config.toml
num_hidden_layers = 10
hidden_size = 64
num_attention_heads = 4
num_key_value_heads = 4
head_dim = 32
intermediate_size = 256
vocab_size = 4096
hidden_act = "gelu"
norm = "layernorm"
norm_place = "pre"
norm_eps = 1e-05
positions = "learned"
qk_norm = false
attn_scale = 0.177
bias = "none"
tie_word_embeddings = true
parallel_block = false
init = "normal"
init_std_qkv = 0.0151
init_std_o = 0.00339
init_std_up = 0.0151
init_std_down = 0.00339
optimizer = "soap_variant"
learning_rate = 0.0117
beta1 = 0.95
beta2 = 0.98
weight_decay = 0.076
lr_head = 0.00895
warmup_steps = 200
schedule = "wsd"
decay_fraction = 1.0
decay_shape = "linear"
final_lr_fraction = 0.02
batch_tokens = 32768
max_seq_len = 512
doc_mask = false
train_tokens = 96270000
max_steps = 2938
dataset = "wikipedia_en"
Each number is 500 + 50 x the weight over its row's rms, rounded and kept within 0 to 999. Layers, rows and columns count from 0. Numbers have three digits each. The size before them is the row's rms in percent of the matrix's.

# v: layer 5 attention value, 128x64, rms 0.233, rows 101-127, columns 0-63
# o: layer 5 attention output (transposed), 128x64, rms 0.214, rows 101-127, columns 0-63
# up: layer 5 MLP up, 256x64, rms 0.248, rows 0-19, columns 0-63
# down: layer 5 MLP down (transposed), 256x64, rms 0.245, rows 0-18, columns 0-63
v101 074:536490521521573496465498591533552528551440561456486531347437529485457496514536407452468559523494525487460544462446542413546477549520445545491488487491482664466534571525587556468520493522502523
o101 086:455464504540449559543487480541433486461635500559542488584541440539592548542429570520515533501504484484594495518590441610551485467498540530499525454507582404475523461473479551569531494544523560
v102 106:519525531418415629488470560573469596424480455580462418553508569547436510510492492529531475579514493517572568505480437480528527557525454530491465469552427504548543513487535576526413513479469419
o102 108:504492557578535438466524443449498470555504531479528560424569463472518489570501543465550544421519534522509491514510523529443517495484543346463453467469582510448488549560474326495591518528487534
v103 085:515590464566495486555546545464464471410467493485491466522556484547443482352560535635572573615502469538499423484508461547551506509517533511551460512498508474590494525461545529564467553555515487
o103 082:558453494464515505458410503509590519623548575495492502521524474474533581606554515385433434361540518501506577491498497468550482496484485436449554482548487497414499500526476477512545518455418509
v104 087:504489469555498507524472475472406498488479453439558493570398417478522530485464592474527452456488475484526365543428537455527444533482599518456505493428472394486532410545467578582438521497502491
o104 091:475520547467510499489476532548595464550517499514448524443545579483468485530551437559452595559559581535483585492573508545452524547555506439539522537593503585510423549431491398410495490585488490
v105 092:483585459525463530549521502418565594393516448542558484485539580534488529494521448535476535499422479507424501429517454440535464526468522420494533476588540468585483542578532566403518534450591498
o105 089:552450545497546448435555592542494463605506502506474502542526422422476514564480564508506462486585566553531464568471486561564566456559446577484544510459488546468520437497454474636519479535411507
v106 095:520536480528410454526434536451507533502539494386459552497610417539503586403436429566476543490496534576478537500547516516563428461486557537516563480471451473453525510459506588497549561595489532
o106 096:491424498422608547465540525541550381488473475544527441471479582480512437582571472479456500479497455357505466478468495494542470553501472577435461489480595524502500466469481455581508397508538489
v107 103:539465526495532439464485416513459491370424519483505540485448500404443460544406518525438483550470507548463544558473438508509414468380533415522440469490420478477498418528471425511440456533535522
o107 094:446492470487463617464463571477462487620494413464455388479512524546570442420553529501546467425534441345555462486521546546496528512563501496462477500496562536514494565477505547466462522512456517
v108 075:470556512535492517564583483509459548540520594514532497487475513523555519605580464530481466543462468450597492565499519493419509578523561451425557639462496485447471536505515470523495514596621490
o108 073:550498543520460568441523515481543487510477421456464498505497593452450546394414484484535537515602548531455518464440466521507580507540442516583433429547470477551507448497543532484527548426361564
v109 083:408445517496559480502439516600457544482508506569479515409462538551442494450460444447536455468426483495452470548451568556514558458498507554490544462471398546423526516585448492411390529466545460
o109 088:512590513536494502492517489432548529448509518494490449541535378519581404515518551600542566520579561490554488472513407434473529522467488384532465508530582487603514536444488513563525432549460503
v110 089:480531457507530499491555415506537509491531472533496463528470469629466534637496457533483481503482544485538497510456462439543410422534517439531390594499510467383409462515517444491494603535493465
o110 095:559459556493481532436485582417478464558500477464487531499506589430520465432570533485523556449542455563509461534461493573430565482425407555445574441541395490587508511463505541460460447420490517
v111 097:551506489490506553501585567513447489506471428585494516579531472472518469383535473515495404563452508462533549505473565484562459435423444439510563546465472646467492511421552589490523486473548479
o111 094:491507565534505496464398451488463502513587552404495450472496510510571498537478441474514554468520460434468592482559484500516556557576537619513425370474454428466517507532516445577550453548459537
v112 079:515507489481470522637447480488495453481573495463572451487527454458541412390485397590486407538519558460463457525478519532485457504496506467438465465472498462473529435373519496498431481411517570
o112 093:420441545518561445375512510517434464536428436505436462518496501442442522534507581457544604496495418485519542496502447425507542451537431569599513487496551582501465485552494531480509460575504409
v113 083:473453469506587457495490620540536489478449544501491578393505504501449448461433465428485467556510350491421492478533412557433505548525463438479507492436516551510399489509508463511446509436449527
o113 094:454508502486381562490470442570450404517540468533495415555471439418541552507512480534506470476455596491570515447485541466583451431456512560537479460514451448425537452423496533495566432555556445
v114 079:552500552487515529511583490417651574546479496565424509506568448586534526495505470453465568505446516474531568522504531528465461442535454496459422535493540498547486472448447392530442508590584531
o114 094:490509462548468446502504514528469520443427499430560529571468594408537523570461540532508412508581521571521455487502453436511533580498481540509628497523485502519543567495554598500584518443390484
v115 088:445491467485539515483486381462496463491460401498475461421450502452488474502591439501555357496480542399491567471529483564441619514408574495452528503472532460419528539510451476493475507504531530
o115 094:484441460487494479563484506521445509593561614553492516571530451543454524420418570445472552487492441509463483504473506385532501486552479515590464430460384502522473439512512507532474552407414466
v116 086:426443435519502603470426532490520413597496537536448453536419452483446543447477501494489500495547577482528496524474409463496515460463481477452334488516400471493473536430480540434485457517526445
o116 081:528522553500468361553532431455506636408455484479467543429511552508511443607503483491570527486445490526470468444491516541470486479500450495546622490476524479506537524546481451531427490402465575
v117 107:439489494500541564496470471475511458530528515527497489512482519412530434586447497393443552611526506543619490546527579503449474423548470507452525591468442536442428547561492545598517566502529552
o117 103:555508521531390443510579542540495545408435442482579488528492523616530576497538479539588473429480455517447494481444437493522573526464473538538445464512502489527541544455520497356458416545504492
v118 080:451539384559509546410513487546438491511458444488434438551510506438492478544398402537519533480542479454480519427451532508485478434445589456478450427470501566528372482546512450502475525486430446
o118 081:503517490386480487628411532314525518496477543479506511465477538570494448514572511477518521396425508539566496559446504528509495530501452494510504534520454472467589556451515467438469500524564461
v119 074:483579574507460480491467468469572471532540490510590543517513436431519426389433445613512552418461444461539472475492493501464506520532535492515476524545530441453408441435451572448493460556510611
o119 081:439402441527586500544447522496433478461497492463444429482561564502461515512483508405462416599520461431514491521481385457529482478492454529561501518449476562522603462483507507562477452409537408
v120 085:512427563517463408534550465490465509431456445587542545509604499479521555449524452497521462572510518477454495422481549494530538488397597531525460501570532499443446469533537607515434517625517493
o120 091:476481479469585594486453513538448484649532601493518453523500480509487397490416500568455544447466514472539540632540535509554474505581475427464560488422513480534520500492495426502504528423475520
v121 079:506414478521442455483477518471619530545532503458475433462443455542461636562559541583469508434525492544563500552454488464593539433557519540528442451535535612575515455533485484560501466521488472
o121 084:483549484475549533514572522518434452451483509571544532428537526423475399431479497429512438517452555437414479422519557559463451522409499460482608576500510416453487545406513494475485571506520543
v122 078:451567435509468469479522460516478524600415460539515451515601450563472574533569498527464491540454515451498444595534517425489454461363544512498512429561453472467493419545476510414536500413486487
o122 073:565421619486548513538464565443536480420524502441455587527407532510442483477437491535487494517543512584500513444447535579484488472585490528482467584547539506538456541440555497565424461561596510
v123 090:490471542447540533472440374482512450512412483555511480458470431493447496534526476449537520557483460474594564534357503504456492542534377422480522509437488395492524426570548497518464498541519514
o123 091:429444440565408486495502538448424560470564475526501550516475516570584522510491497567464503486541509515508459486614514496462509477468605438513404438565407559542464577445447483431485509451426483
v124 089:425358484375596526526582488484501488548514509526552477509445540585460566563458465531550430578523480484552473519469406531507513506458464515466481480508446412536476491488470405481417466536507465
o124 088:474590458570417515432486498509469588474424472479422486476437510412537385471483588546480503413508572509413519532488617505418515491546474407530527530535489497466493515505515498431460496475566508
v125 099:508489519500445492495384518568505560488376439410545453489471552433439523412587618492513575482513453513544464463583491452559484504502505460423547503522498498565426502505463472474527478412524449
o125 104:599554500545484508534623515419504429546548549591443560501522417494551535527435433487508415520472597554428496475457507580465497562521512543540509550522536556471507509507507521564511586587469529
v126 091:490447581454557419528548476472530490517480531446543404518444490518484494493535465546531496518475455572590572516555479537527426491477457616416504617610475483562429510509553461489567461496424504
o126 096:516506411510491590501524545523493446510523499532508519440505574459563504496436573454408490541481558402413504536464539474491604559540516485619531468435557503417576475496499493503429533512616504
v127 084:597491478506512562536529529470569505553574546516540512411617443512486552554467532480543465434424482508501567525517390550464588454508456524514482433561528477590556570501484533500562480413557463
o127 082:385520555517574478508508493613457489475469535530470583551458469510500459414579515473486503534476525447489489477488612467571437526473560503517568559398543494409517468545547501515479463576500612
up0 087:403460509438523562501470525460390428486508491447523548520525500446571399476501571546489452497525512514526494462510528488557481597532525555437388456602583484465492560551578504528533510407456474
down0 091:499465363465488500456528532514441482520523525434500502550533562377491535581455532447512536533474553509488463507535542524558506563519422477505553569513451487588498524660556500508461557525573569
up1 122:481481496503575503483538505480474449456561455530509543594545444406588549510463520514485414488558517511439466465474579553455436476512585523450600397520586490518385489525458464473565536555456535
down1 123:469509518473468473552484470583526489527432588557558434495506504529497534510445523561477550550482479517526559488517359380580583568548469500575440602490457500535504489542433535578511509512534418
up2 083:412497537551493515582507419411488455498368534474425488531534454389500502540463499404513496554537444551475510484440382550437511543519469572534551508529493563547475449497485505559534566560512506
down2 089:486496496493395548461411503523530505491559525531539490437447530549537520430508527556456429445558513497549458558526613534550441421518502443508473598444526542553546556460480507476463559439594611
up3 106:601484530463433452568467469531554508464479440532559510485509526427503515467521549519499534491462473437432583417555537488520541534400403484508406469438437518574440464570458549554577551484464572
down3 080:541550395548584480482409510612546503468493460515486502479508482476413510459483508409522611423571527470418514548577575467523571478470515524570475553526448532466534531503506539561417436485537511
up4 115:478520510533495477467519504555464438513458584467443479562507495544529466524514455545506499553459494522496496508401511495605421610506496526508557528605380395418478419537482565422428520480537546
down4 099:510574554516443486462528529521442554492430512483472537432528440577609662516494409525537544516439522471544477546502408475506526438500571575436549469509491518564530417560541501517521442515477472
up5 117:507403460525517500483495542588556415482494538519542430571518518521439466461521570508442462606562488502511445554500471493421443443437570471417428447532554556393505510503570544567469504454443509
down5 104:465539511506434513476486487510449568505466567511527567509539404457491557558509494460447570485560459457505473458496512542479516504630500408547583493603365549543470509573538475530514478555465602
up6 087:590547420461463522491480450485534583515438539439508497437527491606493508505410536485502470483485517518610529535558388560534441519431514510483555499565615437482483551493411558476536490450559477
down6 090:524497558542449504444529551586472632495536478483402432489538425479483449473453560406482529529522491532500517589626534489483625493534449540427505536515497518545458544439544455508474507558455522
up7 094:493469480555500465565543556534528415337572515517550540572580523446500484394516457434553540526563561554502479497478542566427549514421501499486540441523470526492587474451506504440536522447522446
down7 094:555490520485568417450457576389479533558465557383473446452503584485551461509447527468528493455392547489468587498494512463524566529574573486594509496472486509463523546521462483484561505569445572
up8 091:441602503455523434420597508432499458415497530507577530498482463441489561501502556534399487591472529497488513531575571542454466546444520537492521528463472418432502566555507512483551599532418465
down8 103:540526602502472481405489386492422441547459506484567449526508536351548510464475492487544584541474556539504498508466617492533466475512571502493431516475462489463475533531495447432483525433604514
up9 089:499456439534465492400429492436442432564491464455506526462501467439453520523517470418515461364555510486545549424564484548493492518486559604513460562510475434592587461483520544591559510475482517
down9 085:531517465513444574483536472489466480467476564483614533455504486567469568448478520569468501524472540526478539506522550426526556474416420492511377409518449496469533427505476433438529573586417586
up10 098:529578528507534415536445513583487506472507538544509560602482527507540494422489501484554525565511464572539523471375548434554393488416545508440494472567419534461582491481458514533562462462580495
down10 108:520453452446467524505580502512390548459492525504548551473539559511477461499513653521520528481434483507491440588517562495519547486478424446420474502497527533456593593422502449436429506557450572
up11 115:421576462425471599559504563482458428516503538481598500589487471460538588455479648534507457492391519452560532447455509494439457524525515542450538506557544468510513563506522503516511516472441436
down11 136:560468489497522472475496578533579474440491440533446603498503502465569448571585433445548588488562513502514381574538477418507462467498563498507457480475444510573539420612487509480471458460548477
up12 101:536566513467484559529507486484530541454542630463616492497655500463473455469543432522469460449476563481466457518503445555500469559592443557515424458505452476535549557456531543504443517453565550
down12 107:443443515428440459536523532559530521481404452561475455443563469543473529556529520469487526468486455530435506638511460512577529554564440434488540594581436452490489463428506481547498541539472606
up13 126:550557464457507461540484524487588404365580564519622552456483539567533489519501547501449445495409499505491516535524435467455477430499518428471507452478487513521375527448502571474490506415508486
down13 106:524486488525405508480536459537549493477467461502467484459543455456486601597424471482512435484489515530530481560386577526530571655531523472534476585516558520476510506465506469598616513487538490
up14 092:538500475566522412545463593433486480492576440484542445541512545473537594499501482433502446567444414492457428565499504450454500589444462543499559470513422449528430414544566516470524549443568539
down14 085:472575506516525471544499519473413538505495504508404488483548564456444552435573512561541525433478546558483560529603530509514609428490558577477506561555400476441511573484542413542482548443457473
up15 103:547415526408476559481553497485569363531406475502542498556541480507555533592448565524473526548428483506614512549565457482519519486438520454426496531491494579558495455418494569453459483489520502
down15 114:499463459483549516556522484560535587469520504580439616584500439509479504539497541542548500542478525473589521455537551482569572419464490523527551544592453524602451523480599542571498519565578499
up16 087:489555539483509415571459481523527559473517520559430518468524590464488446492413438483438479512479574456483472506431506438542463518417493490601495466618512444563448439552534399534589472467535550
down16 086:569512431499484507555407549439625484543573545559498514495501585425452467525484470490423574524473495490484496477518466510512461548628498530616490526488551557486522528474496568552439468603539547
up17 113:519486504447490448482460607406474422472528504461539543503504481430595579465521506552558529459561528436534481474475520457476448473564515467503479458490559456427497418378527609566590554460522503
down17 112:504554503524517413566587395460467482424443541544519517506573584589571516591528512447467421575470439517461508488493452551428455487451551545486501442442532527475453527523426442426463478493544546
up18 110:439462526467499551466497514545566514571504544548480451444523415549538591370408573421555506492528533530550454450486462528484486488566463567453423488478510474417446442505531419495533530412481440
down18 121:552461603495587460512515499504516522540527537450487605571493491500523508515580409465445409457464453443522548551425547411504535534497531461480559462447511599497537412500471525546448510577593538
up19 097:529507532379550516438597433391488557521514613531501494509505487526571527467464612511525593514396528429464485510454442571446481434426526509425506490468563464514503492519498510505499453482440502